{
  "n_layer": 19,
  "d_model": 160,
  "n_head": 5,
  "n_kv_head": 1,
  "head_dim": 32,
  "d_mlp": 448,
  "vocab_size": 512,
  "activation": "swiglu",
  "norm": "rmsnorm",
  "norm_place": "pre",
  "norm_eps": 1e-05,
  "positions": "rope",
  "rope_base": 10000.0,
  "rope_fraction": 1.0,
  "qk_norm": false,
  "attn_scale": 0.177,
  "bias": "none",
  "tie_embeddings": false,
  "parallel_block": false,
  "extras": ["capped logits"],
  "init": "trunc",
  "init_std_qkv": 0.0215,
  "init_std_o": 0.0,
  "init_std_up": 0.0215,
  "init_std_down": 0.0,
  "optimizer": "adamw",
  "lr": 0.00272,
  "beta1": 0.95,
  "beta2": 0.99,
  "weight_decay": 0.025,
  "lr_head": 0.00887,
  "grad_clip": 2.0,
  "warmup_steps": 596,
  "schedule": "wsd",
  "decay_fraction": 0.841,
  "decay_shape": "pow",
  "final_lr_fraction": 0.05,
  "batch_tokens": 32768,
  "seq_len": 1024,
  "doc_mask": true,
  "train_tokens": 292000000,
  "steps": 8912,
  "dataset": "wikipedia_en"
}
Each number is 50 + 15 x the weight over the matrix's rms, rounded and kept within 0 to 99. Layers, rows and columns count from 0.

# layer 13 MLP gate, 448x160, rms 0.133, rows 190-277, columns 80-159
68 61 42 54 44 25 36 50 70 20 43 71 13 55 48 44 47 16 44 41 32 77 41 38 56 50 50 39 69 66 68 27 52 56 70 20 22 49 49 45 46 46 78 56 42 67 55 43 63 92 49 48 38 62 48 32 51 45 78 44 27 39 54 62 72 50 60 55 20 40 67 55 26 50 68 41 44 57 83 63
58 43 43 49 54 21 52 57 64 43 41 52 52 59 45 38 65 24 19 70 63 49 33 40 53 73 58 36 64 31 32 37 65 34 65 58 09 78 52 63 35 79 51 03 60 79 33 47 52 60 62 66 59 77 60 26 66 56 41 23 63 07 64 58 53 23 64 59 46 46 41 57 33 81 65 50 49 64 20 27
89 65 37 77 47 18 26 52 34 44 51 53 28 90 45 31 37 52 48 62 73 52 64 64 63 70 62 41 75 40 66 35 55 68 45 49 39 36 54 63 41 48 78 66 67 55 37 30 33 36 55 45 53 41 60 41 22 53 79 57 69 68 44 46 61 58 34 31 62 61 73 66 59 61 32 43 51 54 43 46
80 66 56 51 16 40 28 48 53 28 51 37 37 17 37 27 65 57 48 19 46 54 43 51 52 24 66 07 26 30 34 42 98 79 25 60 58 68 37 59 49 41 63 25 34 60 59 37 43 18 61 41 66 22 46 54 56 58 63 80 55 49 63 60 61 53 51 65 72 57 08 65 34 54 43 57 33 41 44 57
47 58 43 83 40 84 45 57 41 61 37 45 52 52 80 41 65 15 43 51 56 38 49 47 62 72 60 65 66 46 32 48 82 29 20 58 54 33 47 43 54 84 32 61 37 34 67 33 62 41 31 41 42 40 27 44 10 33 72 41 60 43 75 54 50 63 35 50 65 63 59 46 40 51 52 43 55 59 59 46
54 38 57 64 33 43 44 76 78 27 20 07 55 13 65 61 72 20 37 55 35 24 22 60 55 71 54 30 51 42 49 53 63 63 17 63 42 18 49 85 70 45 36 31 54 92 52 44 50 66 52 35 61 47 59 69 43 43 36 41 51 26 42 58 16 37 53 33 47 65 31 63 54 45 58 75 60 55 60 28
67 96 49 77 43 62 43 61 53 34 58 33 69 74 49 52 77 49 46 48 80 52 55 59 59 41 41 59 45 28 60 74 25 55 49 38 43 54 74 82 23 39 88 75 48 54 56 47 53 67 63 66 77 54 76 62 46 23 53 66 63 76 46 45 53 71 71 64 46 62 71 28 56 54 23 36 67 44 49 41
42 60 20 64 77 42 49 41 49 64 45 47 46 57 48 39 41 39 38 52 20 46 51 54 12 61 34 50 57 46 41 46 41 57 42 59 57 29 45 42 69 62 41 76 38 57 62 32 72 46 46 55 39 21 37 44 48 60 51 75 41 50 54 58 37 39 28 50 52 70 57 48 55 63 31 35 64 45 53 58
52 59 44 29 50 48 76 36 62 51 46 45 53 41 43 45 40 29 32 26 52 37 57 68 28 36 46 61 42 63 41 28 44 48 51 30 34 60 67 43 43 43 48 36 49 52 19 64 51 58 64 52 30 26 30 63 42 57 72 43 15 51 63 48 51 30 79 14 71 72 65 78 19 47 52 46 45 61 28 34
73 24 42 70 34 71 43 48 45 39 56 48 53 30 43 49 51 47 37 44 42 48 32 53 26 41 68 53 69 49 58 52 74 55 72 46 43 56 70 51 55 81 69 49 51 99 73 72 54 63 47 51 48 52 59 45 81 54 55 36 42 58 43 46 48 44 43 65 21 64 55 50 55 69 60 51 83 68 28 52
59 35 39 38 66 63 37 45 81 47 35 13 53 35 63 66 71 32 52 50 59 46 66 53 57 57 70 46 33 40 57 33 51 67 29 34 39 40 44 57 27 49 41 45 53 63 25 83 56 67 50 41 36 20 43 63 31 51 59 61 59 80 27 50 28 42 46 62 72 47 36 77 36 42 27 31 48 32 49 37
66 32 26 54 57 37 29 39 60 42 19 54 68 78 58 61 47 51 63 38 54 40 54 63 63 56 60 40 70 48 38 57 58 35 65 58 14 38 31 51 52 31 82 10 36 58 45 57 39 38 64 56 66 36 47 54 71 46 37 29 69 21 40 52 55 33 56 74 49 62 46 52 30 52 34 48 44 37 42 40
59 41 41 63 47 34 77 58 71 35 35 41 61 32 54 67 45 39 48 47 85 59 45 46 70 37 51 51 66 36 72 55 53 63 57 78 50 49 48 51 49 48 60 26 49 54 40 58 74 62 30 33 45 26 62 69 52 65 69 44 37 49 85 46 40 55 46 40 26 46 63 47 41 58 69 33 43 58 62 48
66 73 52 49 39 40 53 52 43 27 40 42 47 62 94 52 48 48 49 60 62 27 51 47 68 63 80 56 60 73 55 38 67 42 47 53 43 55 43 65 46 47 66 36 46 48 40 85 69 77 70 68 63 31 48 71 35 50 32 37 39 62 55 89 39 37 63 29 39 73 63 45 43 56 60 66 26 58 27 66
56 68 82 74 40 45 47 51 46 24 48 58 20 39 57 42 69 35 57 55 37 43 40 61 48 75 52 55 36 30 47 78 49 72 29 51 42 39 49 72 38 25 45 36 30 44 34 51 67 49 23 44 40 34 76 68 32 51 43 78 29 39 44 81 36 50 58 42 32 65 82 24 65 63 09 49 39 67 43 70
71 86 77 52 54 21 58 48 47 33 45 44 36 58 71 37 55 52 67 85 67 30 44 50 61 44 62 19 58 60 67 51 60 62 55 73 56 31 25 98 55 44 50 46 26 69 23 71 64 48 61 52 70 45 60 82 53 34 39 44 45 35 77 37 32 47 38 38 60 48 47 82 44 52 55 34 56 46 76 47
59 50 72 37 19 37 24 20 59 40 55 39 57 50 48 28 58 61 42 34 44 52 64 50 42 49 86 55 52 42 34 65 58 53 44 45 19 78 30 40 68 19 55 77 38 30 45 43 45 42 70 59 51 28 48 44 48 70 58 47 47 77 60 87 71 52 57 65 39 79 55 43 34 42 52 39 51 51 42 39
59 27 43 74 59 80 47 61 39 39 26 38 47 64 63 54 55 61 57 25 57 26 52 54 38 59 66 39 24 07 39 37 19 46 56 62 37 67 41 79 58 82 54 42 74 39 75 57 41 68 43 63 91 53 64 65 41 42 47 54 31 46 84 64 39 38 52 60 70 61 51 70 61 38 45 47 37 59 53 72
37 45 24 55 48 47 30 68 47 56 26 36 61 30 74 64 60 32 50 51 67 54 64 46 28 64 55 57 61 51 65 11 55 58 62 33 45 40 53 58 78 68 42 27 62 68 20 34 36 47 53 70 70 57 75 63 48 60 35 35 54 47 36 62 44 58 28 42 50 49 67 45 32 50 42 75 70 38 33 68
50 54 34 50 62 30 58 84 33 49 49 49 65 45 52 26 56 61 52 47 32 56 37 33 54 74 28 48 62 42 51 56 20 63 51 40 39 31 49 47 48 53 64 66 36 32 22 41 54 73 80 51 35 38 75 42 39 45 50 33 47 46 52 73 28 57 64 34 48 75 75 48 63 42 39 99 63 54 79 45
68 73 61 55 32 63 38 13 19 48 53 81 36 46 20 45 17 44 51 47 75 59 64 59 57 55 69 31 53 53 47 18 25 43 50 55 36 60 41 63 38 49 70 54 44 56 06 42 57 61 53 43 54 31 48 48 68 48 38 70 50 65 58 54 42 47 57 67 65 40 43 37 45 60 44 81 48 64 31 42
54 68 71 61 27 49 44 28 49 30 44 66 61 39 50 31 26 32 53 72 69 31 37 40 50 56 39 40 58 48 37 61 34 50 66 94 46 56 80 67 51 54 33 49 17 48 48 56 47 45 59 63 47 32 92 48 46 74 44 32 53 53 65 52 04 45 47 59 51 58 55 64 71 58 30 32 63 67 35 74
43 46 67 46 51 74 64 73 51 45 60 41 61 37 76 75 43 41 33 53 41 51 58 54 46 68 57 49 34 38 38 48 70 56 42 23 53 54 60 58 58 42 45 51 29 54 46 61 57 69 57 40 47 40 59 51 41 61 48 37 97 68 33 84 63 15 60 70 43 61 30 53 41 39 42 37 44 52 58 43
54 48 55 44 50 12 73 23 48 43 43 41 39 48 67 28 38 48 31 63 55 19 75 66 33 46 47 73 41 80 43 55 50 27 52 61 53 43 58 37 28 33 51 53 50 51 25 67 33 36 32 38 65 27 61 66 77 66 35 60 49 40 70 47 36 41 71 44 72 96 70 42 47 55 53 36 42 43 48 52
33 44 42 51 46 57 48 35 64 44 46 43 44 44 31 59 64 53 82 45 58 57 60 62 61 58 37 34 47 50 33 63 70 50 59 66 56 53 39 42 58 48 60 28 39 36 49 58 39 71 52 68 49 63 75 51 73 48 51 42 59 24 36 40 45 48 46 28 61 47 59 61 68 67 58 65 29 65 47 41
54 39 38 51 42 65 50 61 41 42 73 47 37 36 56 50 45 01 53 34 36 60 59 51 31 29 34 31 54 51 27 48 49 45 26 38 57 37 44 22 49 62 30 56 59 35 49 28 52 36 41 51 61 62 50 78 11 36 61 44 49 50 82 79 65 67 41 69 66 65 69 57 90 55 69 49 43 57 60 44
58 52 40 48 71 45 71 63 71 46 45 49 43 33 56 28 48 43 59 58 53 61 42 61 63 31 43 41 73 49 43 46 60 69 64 79 53 73 54 80 37 40 51 62 33 73 30 65 38 41 52 60 59 23 40 14 40 58 41 48 75 67 62 60 26 75 32 39 48 46 54 57 57 62 75 69 38 33 30 40
75 55 49 53 48 50 49 22 52 54 46 48 55 65 35 42 62 20 53 28 26 32 62 51 52 28 34 46 32 76 23 52 66 72 55 69 60 52 55 49 49 68 49 60 57 50 32 31 69 33 91 55 51 35 34 55 42 54 48 47 58 38 58 43 71 64 52 59 59 54 58 33 76 47 41 50 58 63 64 52
48 57 32 50 42 47 54 47 44 36 38 63 49 54 21 53 51 50 63 38 39 37 54 48 50 75 62 61 54 61 71 61 63 61 54 54 54 67 64 67 44 74 63 36 61 66 53 32 53 50 41 47 87 78 52 28 53 77 55 48 75 63 67 63 07 62 60 55 44 48 55 47 26 75 51 77 40 49 71 67
56 40 15 49 52 68 53 45 43 52 73 57 48 21 43 44 44 58 38 47 46 51 26 41 47 96 76 53 77 28 38 53 28 35 63 77 48 55 48 62 67 61 51 62 77 33 60 74 49 42 49 34 72 43 37 52 47 63 58 36 74 62 30 50 43 48 63 53 56 35 51 51 35 56 58 43 72 36 46 68
73 17 00 32 43 57 39 63 35 49 66 31 44 30 46 42 57 44 67 36 23 65 68 47 71 26 71 43 56 53 53 46 53 55 69 57 50 18 56 66 40 48 73 37 55 39 34 33 58 55 60 37 42 45 46 75 69 45 52 28 44 62 53 64 34 19 61 78 57 61 40 43 60 46 49 58 60 33 52 52
61 49 54 30 46 70 35 43 52 49 58 45 50 64 74 42 61 27 44 39 44 69 50 34 47 61 37 41 52 75 45 57 40 24 40 33 53 44 67 45 37 57 70 42 52 60 46 78 64 40 37 52 34 33 12 56 47 77 68 42 59 24 58 44 21 51 59 46 46 70 80 54 49 86 54 57 62 41 62 41
56 36 55 64 35 49 44 48 32 46 44 56 28 55 28 39 39 47 49 55 34 32 38 71 40 48 69 51 66 52 42 37 60 69 19 54 26 30 42 55 19 45 59 27 42 51 60 69 79 54 43 81 58 46 55 16 69 41 67 53 57 47 39 52 21 39 45 35 60 50 21 58 40 53 54 77 55 37 43 22
64 57 76 61 53 55 45 33 49 28 36 51 77 72 58 35 24 32 36 31 70 57 55 77 54 61 75 53 55 83 45 68 27 51 29 33 58 70 76 71 46 26 56 39 40 48 40 42 37 54 30 28 91 61 54 53 31 28 44 48 23 42 26 57 48 53 48 62 47 50 57 56 38 73 40 55 46 56 61 46
63 80 28 54 49 57 22 61 67 36 42 51 62 47 58 55 34 33 28 59 49 33 65 64 66 42 70 70 69 56 56 48 59 41 40 65 44 34 80 59 60 62 50 29 50 92 59 43 36 35 66 58 75 41 42 57 36 39 58 75 52 63 59 57 36 48 56 60 84 64 36 66 30 58 59 38 77 71 75 54
73 67 72 57 18 31 43 65 43 42 53 89 41 52 30 66 77 55 60 29 43 18 46 80 69 44 58 50 52 54 25 55 55 49 39 50 55 74 66 50 54 51 56 56 62 51 64 32 59 70 40 21 59 64 46 68 27 63 54 80 69 61 40 34 37 56 57 61 55 59 50 70 39 72 63 47 47 60 61 34
31 63 41 29 61 39 45 51 37 43 45 39 60 42 63 61 17 54 29 65 40 40 41 77 45 23 38 59 60 63 49 28 46 55 44 40 37 53 67 57 38 30 58 35 44 36 49 44 37 41 54 62 62 00 64 45 26 25 61 40 40 51 47 54 52 64 63 58 57 56 57 44 29 63 45 48 62 79 60 47
79 36 67 42 46 43 51 48 46 43 15 59 50 53 60 58 57 18 41 69 71 43 65 42 54 60 25 48 32 71 34 42 60 70 44 55 56 36 54 65 51 25 66 78 45 52 47 52 80 55 43 74 52 21 51 34 40 50 62 65 81 42 41 53 52 37 74 41 52 63 53 50 33 37 27 69 56 49 57 87
60 62 51 29 37 79 61 68 63 41 47 52 58 57 59 52 53 45 42 25 52 61 24 44 58 36 38 42 42 79 41 36 62 49 62 60 69 36 60 67 39 42 26 47 55 63 70 38 25 52 28 43 56 13 68 67 52 54 44 55 60 45 58 58 52 48 60 36 45 60 42 55 24 66 52 25 37 53 48 78
60 70 25 49 13 66 57 50 48 38 33 53 61 61 49 53 64 36 44 30 66 52 51 46 72 79 68 47 42 28 27 51 69 33 60 48 47 48 66 66 39 37 66 49 50 80 34 42 49 39 35 43 81 38 60 45 35 43 55 32 69 38 69 55 49 40 61 77 59 58 39 55 45 79 40 51 69 80 40 64
56 52 59 17 57 56 70 65 59 48 35 56 37 49 89 35 52 68 25 50 48 55 27 47 45 43 50 43 61 69 62 23 53 52 44 52 56 43 37 35 71 39 70 55 32 36 43 40 69 49 43 58 58 30 49 73 34 40 73 30 43 55 46 43 49 58 34 48 56 62 61 51 42 58 70 47 28 56 49 62
77 62 60 64 52 50 72 23 26 21 57 27 53 55 60 35 31 36 39 54 51 49 28 48 63 55 47 34 33 69 48 53 40 56 47 53 54 67 42 56 56 36 54 48 36 45 34 57 67 66 60 67 52 38 49 53 63 73 40 55 33 46 66 66 40 78 46 57 52 58 45 82 34 41 53 62 51 40 54 73
43 47 23 21 43 51 61 39 63 38 43 83 65 54 55 40 22 51 53 42 46 47 73 77 45 42 54 86 47 73 61 50 41 49 60 49 36 62 57 24 54 95 50 32 62 49 29 46 69 24 34 44 61 38 56 46 52 36 34 55 35 46 41 45 39 48 70 53 75 48 46 52 58 54 34 29 52 57 68 59
75 68 46 52 51 14 43 44 44 25 51 41 51 32 28 54 68 33 37 80 91 45 63 55 52 55 36 61 24 43 59 43 27 21 37 36 17 63 41 61 48 49 68 09 42 53 53 48 53 29 38 56 52 34 50 48 61 45 57 67 28 57 62 75 37 73 52 31 46 63 43 34 74 47 48 37 49 37 48 33
80 65 65 76 64 53 55 40 34 46 60 58 90 40 52 35 47 49 59 58 69 44 51 48 64 63 56 41 29 48 30 21 69 36 54 54 23 75 74 62 57 60 59 37 39 48 32 45 49 63 68 39 57 39 37 65 63 39 29 47 60 49 43 37 54 46 58 65 59 29 20 65 13 52 71 39 46 59 38 63
71 54 72 58 45 42 60 50 35 36 48 65 70 56 41 52 62 30 30 46 52 61 33 70 22 66 63 37 54 46 58 26 25 68 56 80 29 51 47 83 51 62 48 36 40 75 38 62 63 75 24 63 56 53 50 66 34 50 62 20 29 42 51 51 40 47 70 33 79 62 08 81 61 57 53 64 41 55 84 51
52 34 51 55 57 50 76 60 42 42 40 38 49 59 31 44 25 25 62 55 53 56 43 52 46 78 60 59 46 48 55 70 53 43 35 73 47 41 60 77 39 69 67 70 41 39 46 46 44 65 39 36 64 65 51 58 48 69 41 62 63 29 86 75 51 66 73 53 79 29 75 66 48 56 49 60 73 45 33 55
54 64 55 39 45 21 61 49 60 27 40 69 49 34 60 72 26 06 28 48 37 80 52 22 42 48 55 27 38 63 45 63 69 64 30 42 27 60 40 51 19 47 55 25 56 50 37 29 20 46 43 57 52 33 55 59 58 35 37 92 29 64 38 45 47 56 52 28 74 51 55 50 63 58 57 61 39 34 62 58
64 76 32 98 37 42 47 45 67 31 22 46 51 35 60 57 45 67 21 33 55 63 57 51 60 55 76 57 51 84 61 39 72 55 67 47 28 39 60 64 53 41 81 50 37 57 50 57 66 31 55 47 61 62 69 35 55 39 61 66 35 48 26 21 82 38 63 52 56 57 52 36 36 53 48 63 26 68 48 49
64 59 40 49 37 41 29 43 31 32 58 74 59 71 55 74 73 46 44 70 80 45 49 60 22 34 68 59 41 46 42 52 42 71 53 57 43 46 18 69 52 34 57 55 54 59 32 65 47 58 35 46 41 46 55 70 35 52 46 53 45 51 53 90 35 63 58 52 71 63 68 86 42 55 65 61 35 50 53 43
50 83 82 55 47 56 40 60 59 38 24 65 26 65 67 37 61 37 33 52 53 27 40 72 62 63 66 52 35 63 50 63 57 42 46 41 73 69 42 55 31 41 51 42 17 57 28 44 24 77 51 54 34 48 49 59 39 43 56 60 54 65 53 55 46 50 57 45 26 62 44 50 28 71 51 41 23 63 74 70
56 41 60 60 33 56 26 33 55 46 68 67 53 88 40 59 52 34 38 48 31 69 49 53 57 52 59 35 64 62 56 70 32 55 29 51 37 31 57 46 38 34 72 29 27 56 56 60 48 48 45 73 57 36 58 68 35 59 30 41 32 61 59 78 67 41 51 51 61 51 57 70 46 24 51 52 61 67 46 64
68 66 40 88 48 48 51 36 38 48 57 50 56 61 47 42 28 41 32 52 43 38 37 28 39 42 63 55 47 42 59 63 78 85 62 42 44 35 66 40 72 60 51 67 67 75 13 80 71 56 58 27 66 57 58 49 45 20 48 65 64 49 38 55 52 58 45 56 51 57 48 66 71 60 27 52 67 61 18 43
84 48 49 66 19 36 28 34 45 31 45 51 24 55 22 51 44 41 42 61 51 54 53 35 63 46 71 54 61 50 51 47 53 64 14 56 47 66 56 86 60 34 22 57 37 52 51 27 68 53 67 29 71 45 43 74 31 34 72 39 53 56 31 65 61 40 76 51 17 65 53 67 51 54 62 33 43 52 41 55
68 81 46 67 54 27 44 62 52 44 49 48 41 85 50 52 69 48 15 59 60 72 61 39 55 51 67 35 58 55 55 52 54 54 42 27 50 39 59 56 49 45 95 58 48 52 32 15 51 27 50 67 63 31 38 24 60 78 53 76 32 55 46 29 54 57 47 46 37 26 46 52 24 65 11 48 32 53 74 32
42 54 50 49 35 56 64 78 56 45 56 87 64 46 32 65 24 57 72 29 54 67 26 37 23 58 55 66 75 69 46 35 34 49 37 29 48 44 73 64 26 59 44 44 44 59 23 69 37 66 41 48 60 30 56 36 17 40 49 48 50 61 21 65 40 34 61 64 37 68 56 33 30 80 67 46 77 43 35 54
52 52 67 64 72 44 15 43 54 32 46 40 70 48 54 51 58 46 32 35 44 59 33 73 12 59 51 24 31 63 54 73 21 51 45 67 43 24 33 38 79 32 54 74 49 33 62 65 68 41 48 56 49 38 78 53 54 56 46 53 26 45 48 87 42 46 63 39 50 47 67 78 68 40 58 44 50 51 74 35
73 69 34 72 44 72 61 42 55 42 34 22 69 51 60 46 45 20 42 47 74 61 37 32 56 42 53 38 40 49 74 40 60 48 59 47 34 31 40 52 44 42 63 54 58 83 42 32 23 39 72 28 64 36 63 54 68 35 28 58 34 69 20 65 49 66 48 36 75 36 12 51 50 53 28 47 55 75 61 34
62 45 38 60 31 24 52 36 77 37 60 33 41 75 60 57 52 37 39 30 72 38 47 82 57 59 64 66 50 46 54 34 51 43 53 66 54 67 27 65 47 56 32 43 16 57 44 33 29 35 50 17 76 66 32 68 66 78 72 47 34 68 50 68 69 43 76 55 43 93 64 47 33 54 29 46 17 47 68 32
30 82 67 61 79 53 62 34 51 19 38 46 43 72 58 59 47 66 37 61 42 48 50 35 62 53 53 26 70 43 70 45 60 63 42 47 40 63 62 54 63 21 61 21 04 54 32 60 50 40 40 56 55 45 63 50 62 44 25 63 36 53 47 59 69 57 56 54 71 49 29 65 58 65 51 42 39 55 81 67
57 46 27 24 75 20 18 37 56 34 58 38 45 49 54 42 61 49 49 71 53 45 76 55 58 62 42 46 40 52 51 52 69 46 70 47 22 66 42 52 64 52 43 39 32 47 51 32 34 46 46 65 70 29 41 28 64 48 57 77 39 65 39 39 59 72 72 73 75 56 56 70 41 51 54 55 42 53 39 20
48 51 30 43 61 55 34 45 47 47 42 30 73 63 54 46 31 42 71 75 27 41 68 41 48 55 69 77 18 64 69 49 23 34 28 47 37 45 74 62 54 53 65 56 60 52 23 54 44 45 53 42 32 39 74 33 54 87 70 59 59 44 53 60 31 53 44 53 37 73 41 44 50 17 68 94 46 54 34 38
51 39 58 35 42 52 48 53 40 55 55 79 56 39 62 55 53 45 55 45 64 59 50 71 50 69 54 49 41 62 44 55 49 66 56 79 39 52 46 44 51 57 38 47 41 60 30 43 60 52 53 69 37 36 38 45 31 45 85 55 62 33 60 39 62 40 73 56 72 31 39 82 14 66 53 64 64 78 46 45
65 67 30 67 24 55 45 56 33 32 39 68 63 37 42 49 44 27 50 72 25 36 16 14 63 36 59 25 26 63 56 35 66 55 67 60 13 60 65 82 58 24 67 30 55 45 37 52 48 56 44 46 80 56 36 81 44 43 70 55 51 40 49 44 55 27 62 64 69 85 76 50 33 59 40 37 40 48 69 78
67 33 62 39 48 55 47 37 50 36 57 28 83 42 70 48 55 62 62 46 46 39 27 46 17 76 44 70 45 27 19 52 66 60 56 35 34 67 57 71 48 46 59 48 77 55 50 59 75 62 57 29 71 24 73 53 33 43 56 30 59 66 32 59 52 54 77 14 79 52 54 64 45 54 50 46 38 61 46 68
58 56 57 80 32 42 45 45 40 27 52 53 45 58 54 53 33 34 29 49 51 63 53 30 77 50 58 53 66 31 58 45 60 59 09 48 53 44 48 43 24 36 55 16 47 73 46 29 51 28 51 49 79 71 44 52 61 37 49 82 36 49 38 43 52 48 58 52 23 61 52 57 47 46 28 43 74 68 85 30
69 42 10 43 42 60 51 43 52 32 70 65 54 53 77 53 55 67 49 50 50 33 32 47 12 60 57 56 34 66 40 30 62 39 55 31 31 46 64 60 26 45 75 55 28 54 57 44 73 48 62 67 56 65 65 46 50 68 46 61 66 86 69 37 54 44 64 37 57 82 47 50 45 38 64 67 54 66 35 53
46 35 90 81 14 48 46 31 49 39 45 69 56 37 66 41 47 76 47 56 40 38 52 41 47 52 45 32 66 66 28 61 48 58 58 75 34 44 24 45 62 33 47 32 25 70 48 84 47 46 26 59 36 39 61 60 47 61 41 45 60 55 62 42 49 53 27 86 44 78 78 21 56 65 44 48 39 52 62 71
72 41 71 60 61 56 62 27 54 53 26 54 81 14 28 55 21 32 62 33 61 40 43 22 45 76 43 48 36 54 37 31 33 59 42 71 58 55 76 65 59 42 40 76 54 34 39 46 37 59 11 49 61 38 42 41 60 24 42 51 52 25 66 37 51 36 51 28 67 45 42 58 53 86 67 35 58 64 38 70
68 80 51 58 29 48 60 65 53 25 38 68 54 56 46 53 39 27 43 29 57 17 45 55 62 67 72 38 49 37 72 57 60 48 64 35 51 65 67 69 52 39 48 61 38 53 58 32 40 83 47 48 93 31 58 50 70 27 32 71 55 86 45 73 67 45 41 54 59 65 61 75 37 47 31 45 63 48 48 83
82 44 47 59 43 47 76 46 44 35 44 63 28 66 52 37 42 49 49 48 42 34 44 61 48 58 55 64 28 94 00 57 38 58 48 70 42 64 99 48 54 50 33 54 44 59 47 58 49 71 58 57 33 08 45 78 49 73 50 64 48 58 44 59 56 37 72 27 51 43 17 73 25 52 54 68 31 48 44 64
45 65 31 67 50 62 25 39 46 41 32 34 56 96 57 75 72 84 37 51 54 48 58 51 66 73 48 46 65 52 56 59 55 61 68 72 15 51 36 50 72 48 40 41 62 43 59 66 73 50 43 51 80 87 31 64 56 73 65 34 46 56 64 53 40 65 90 34 51 52 17 59 51 60 33 45 42 32 46 49
80 54 60 49 37 63 76 34 40 34 35 69 51 87 73 57 35 40 46 42 67 34 55 74 55 49 53 55 49 64 62 42 59 47 69 55 36 38 21 61 47 43 67 72 34 61 20 48 35 67 67 31 87 49 73 46 52 56 81 67 47 42 47 54 57 67 32 35 43 55 74 55 30 75 51 37 46 66 42 49
58 65 49 63 56 17 30 31 44 28 32 45 56 44 44 52 60 42 34 67 64 56 31 65 36 42 69 41 29 31 50 75 34 77 62 60 37 37 45 79 50 34 51 52 34 61 44 43 54 26 69 52 52 72 68 62 56 22 61 67 40 57 36 65 51 66 67 51 58 59 37 37 44 30 52 47 66 67 42 59
64 45 82 71 58 65 59 44 41 48 53 66 38 67 37 59 67 64 51 40 54 41 43 68 54 43 76 72 64 54 62 23 47 58 69 40 45 55 83 62 63 63 31 24 53 44 16 77 57 45 52 46 35 46 49 46 23 83 27 52 38 77 57 61 56 55 38 44 55 55 30 59 49 47 42 57 49 67 30 54
69 54 61 67 44 75 50 27 66 35 77 51 48 50 73 61 59 57 47 61 43 50 24 44 38 27 43 41 60 48 28 41 66 56 45 80 38 73 65 71 57 36 57 32 49 75 43 64 71 41 61 38 59 49 67 46 47 49 80 54 44 38 47 45 69 69 46 63 65 63 71 76 33 45 48 53 55 35 29 47
85 40 69 59 53 55 42 43 69 39 32 55 62 54 59 62 53 45 36 67 69 31 39 33 32 65 50 40 56 51 41 52 39 83 42 40 59 46 58 59 71 39 48 55 20 48 36 68 23 60 48 54 69 55 49 60 52 73 54 39 35 49 46 78 14 71 40 33 80 99 25 83 64 50 29 44 34 40 42 66
84 53 60 69 11 50 58 47 50 41 72 26 52 46 55 74 34 46 60 39 49 50 29 79 34 57 70 43 82 52 72 45 58 84 51 75 48 55 34 40 54 64 58 46 50 55 41 35 78 50 65 42 82 42 58 39 75 36 63 31 50 61 55 32 48 76 63 39 48 55 84 72 28 28 31 82 66 52 62 69
26 30 52 55 34 65 58 72 46 44 32 28 81 52 50 51 39 51 51 57 89 07 48 56 37 30 38 71 42 62 39 52 39 43 41 55 45 63 39 44 50 42 70 31 65 53 53 50 67 46 49 34 38 40 49 76 61 41 36 71 39 34 41 62 47 83 57 45 54 64 69 48 54 53 18 44 42 49 50 46
40 55 55 98 59 54 20 75 22 55 52 41 00 61 51 64 43 36 71 53 63 38 43 62 37 49 58 37 64 31 35 61 32 36 75 53 78 39 50 72 45 62 58 38 28 49 47 54 46 40 48 36 49 64 55 67 39 51 64 51 38 39 48 79 43 45 62 59 50 53 36 71 67 37 72 35 30 32 38 45
46 80 51 51 46 30 59 53 56 35 60 66 36 42 58 30 33 66 53 75 45 35 42 70 26 53 41 27 51 29 69 31 38 64 47 39 41 39 45 43 71 79 60 37 57 36 58 93 50 45 48 44 65 69 48 28 22 70 67 45 49 59 36 58 39 50 51 26 76 54 56 80 82 40 49 55 46 49 48 76
60 99 40 25 52 41 54 45 50 51 58 36 63 29 70 72 48 45 37 54 50 64 52 61 49 48 62 43 58 42 63 59 66 63 70 59 61 47 43 35 57 43 40 40 51 59 54 33 41 78 71 07 47 34 56 49 44 42 66 66 47 61 54 39 30 29 59 66 35 65 71 73 51 64 74 45 45 79 14 42
65 26 24 48 19 59 25 36 64 42 52 40 68 45 55 59 31 36 69 29 53 56 44 44 28 50 75 38 37 40 59 51 54 17 47 68 40 45 61 36 70 28 69 28 44 57 44 47 61 45 49 50 41 21 51 47 41 51 34 45 41 66 34 51 40 26 79 73 62 61 43 67 34 56 50 43 60 58 80 45
49 68 23 45 36 56 46 37 45 40 26 58 58 36 68 50 68 47 44 46 64 22 65 20 74 56 62 51 37 51 45 38 63 23 45 39 58 41 46 32 71 37 32 57 64 68 48 39 60 33 42 52 35 41 53 53 28 66 34 66 45 53 49 54 86 73 68 49 46 64 60 34 28 51 43 39 54 55 33 55
41 35 62 66 67 34 43 59 44 40 53 65 70 27 61 33 70 38 51 48 72 49 44 72 44 36 55 49 33 58 38 41 36 34 57 70 63 74 66 81 54 29 53 36 18 51 55 79 34 08 54 40 48 34 71 58 45 76 46 27 46 28 40 45 41 44 59 37 66 53 73 45 30 54 47 48 58 62 55 51
65 59 51 40 63 61 80 44 97 37 48 66 50 62 57 50 40 26 71 67 22 57 50 60 48 46 37 43 67 40 52 41 59 55 52 35 56 55 37 58 42 44 54 41 33 27 36 72 41 51 45 23 59 84 54 26 40 44 44 46 25 67 58 67 51 69 53 51 58 46 69 36 33 47 66 53 40 54 32 53
43 67 32 42 58 37 44 41 65 54 62 42 62 46 60 75 22 45 76 32 55 41 74 47 20 14 56 73 51 37 48 64 45 65 56 43 53 43 46 29 56 36 45 53 45 38 56 68 43 64 27 50 52 64 27 67 46 64 37 47 35 55 60 29 69 74 32 44 57 51 43 74 58 40 62 54 43 64 67 64
40 63 76 43 31 58 50 51 40 42 33 54 59 39 41 63 57 39 70 58 44 26 35 67 48 65 51 32 42 31 47 41 62 48 49 75 47 75 50 57 65 73 63 56 42 47 64 62 55 36 57 73 87 70 73 80 32 25 64 27 55 42 86 52 54 38 62 54 24 78 18 80 41 46 59 67 43 78 54 48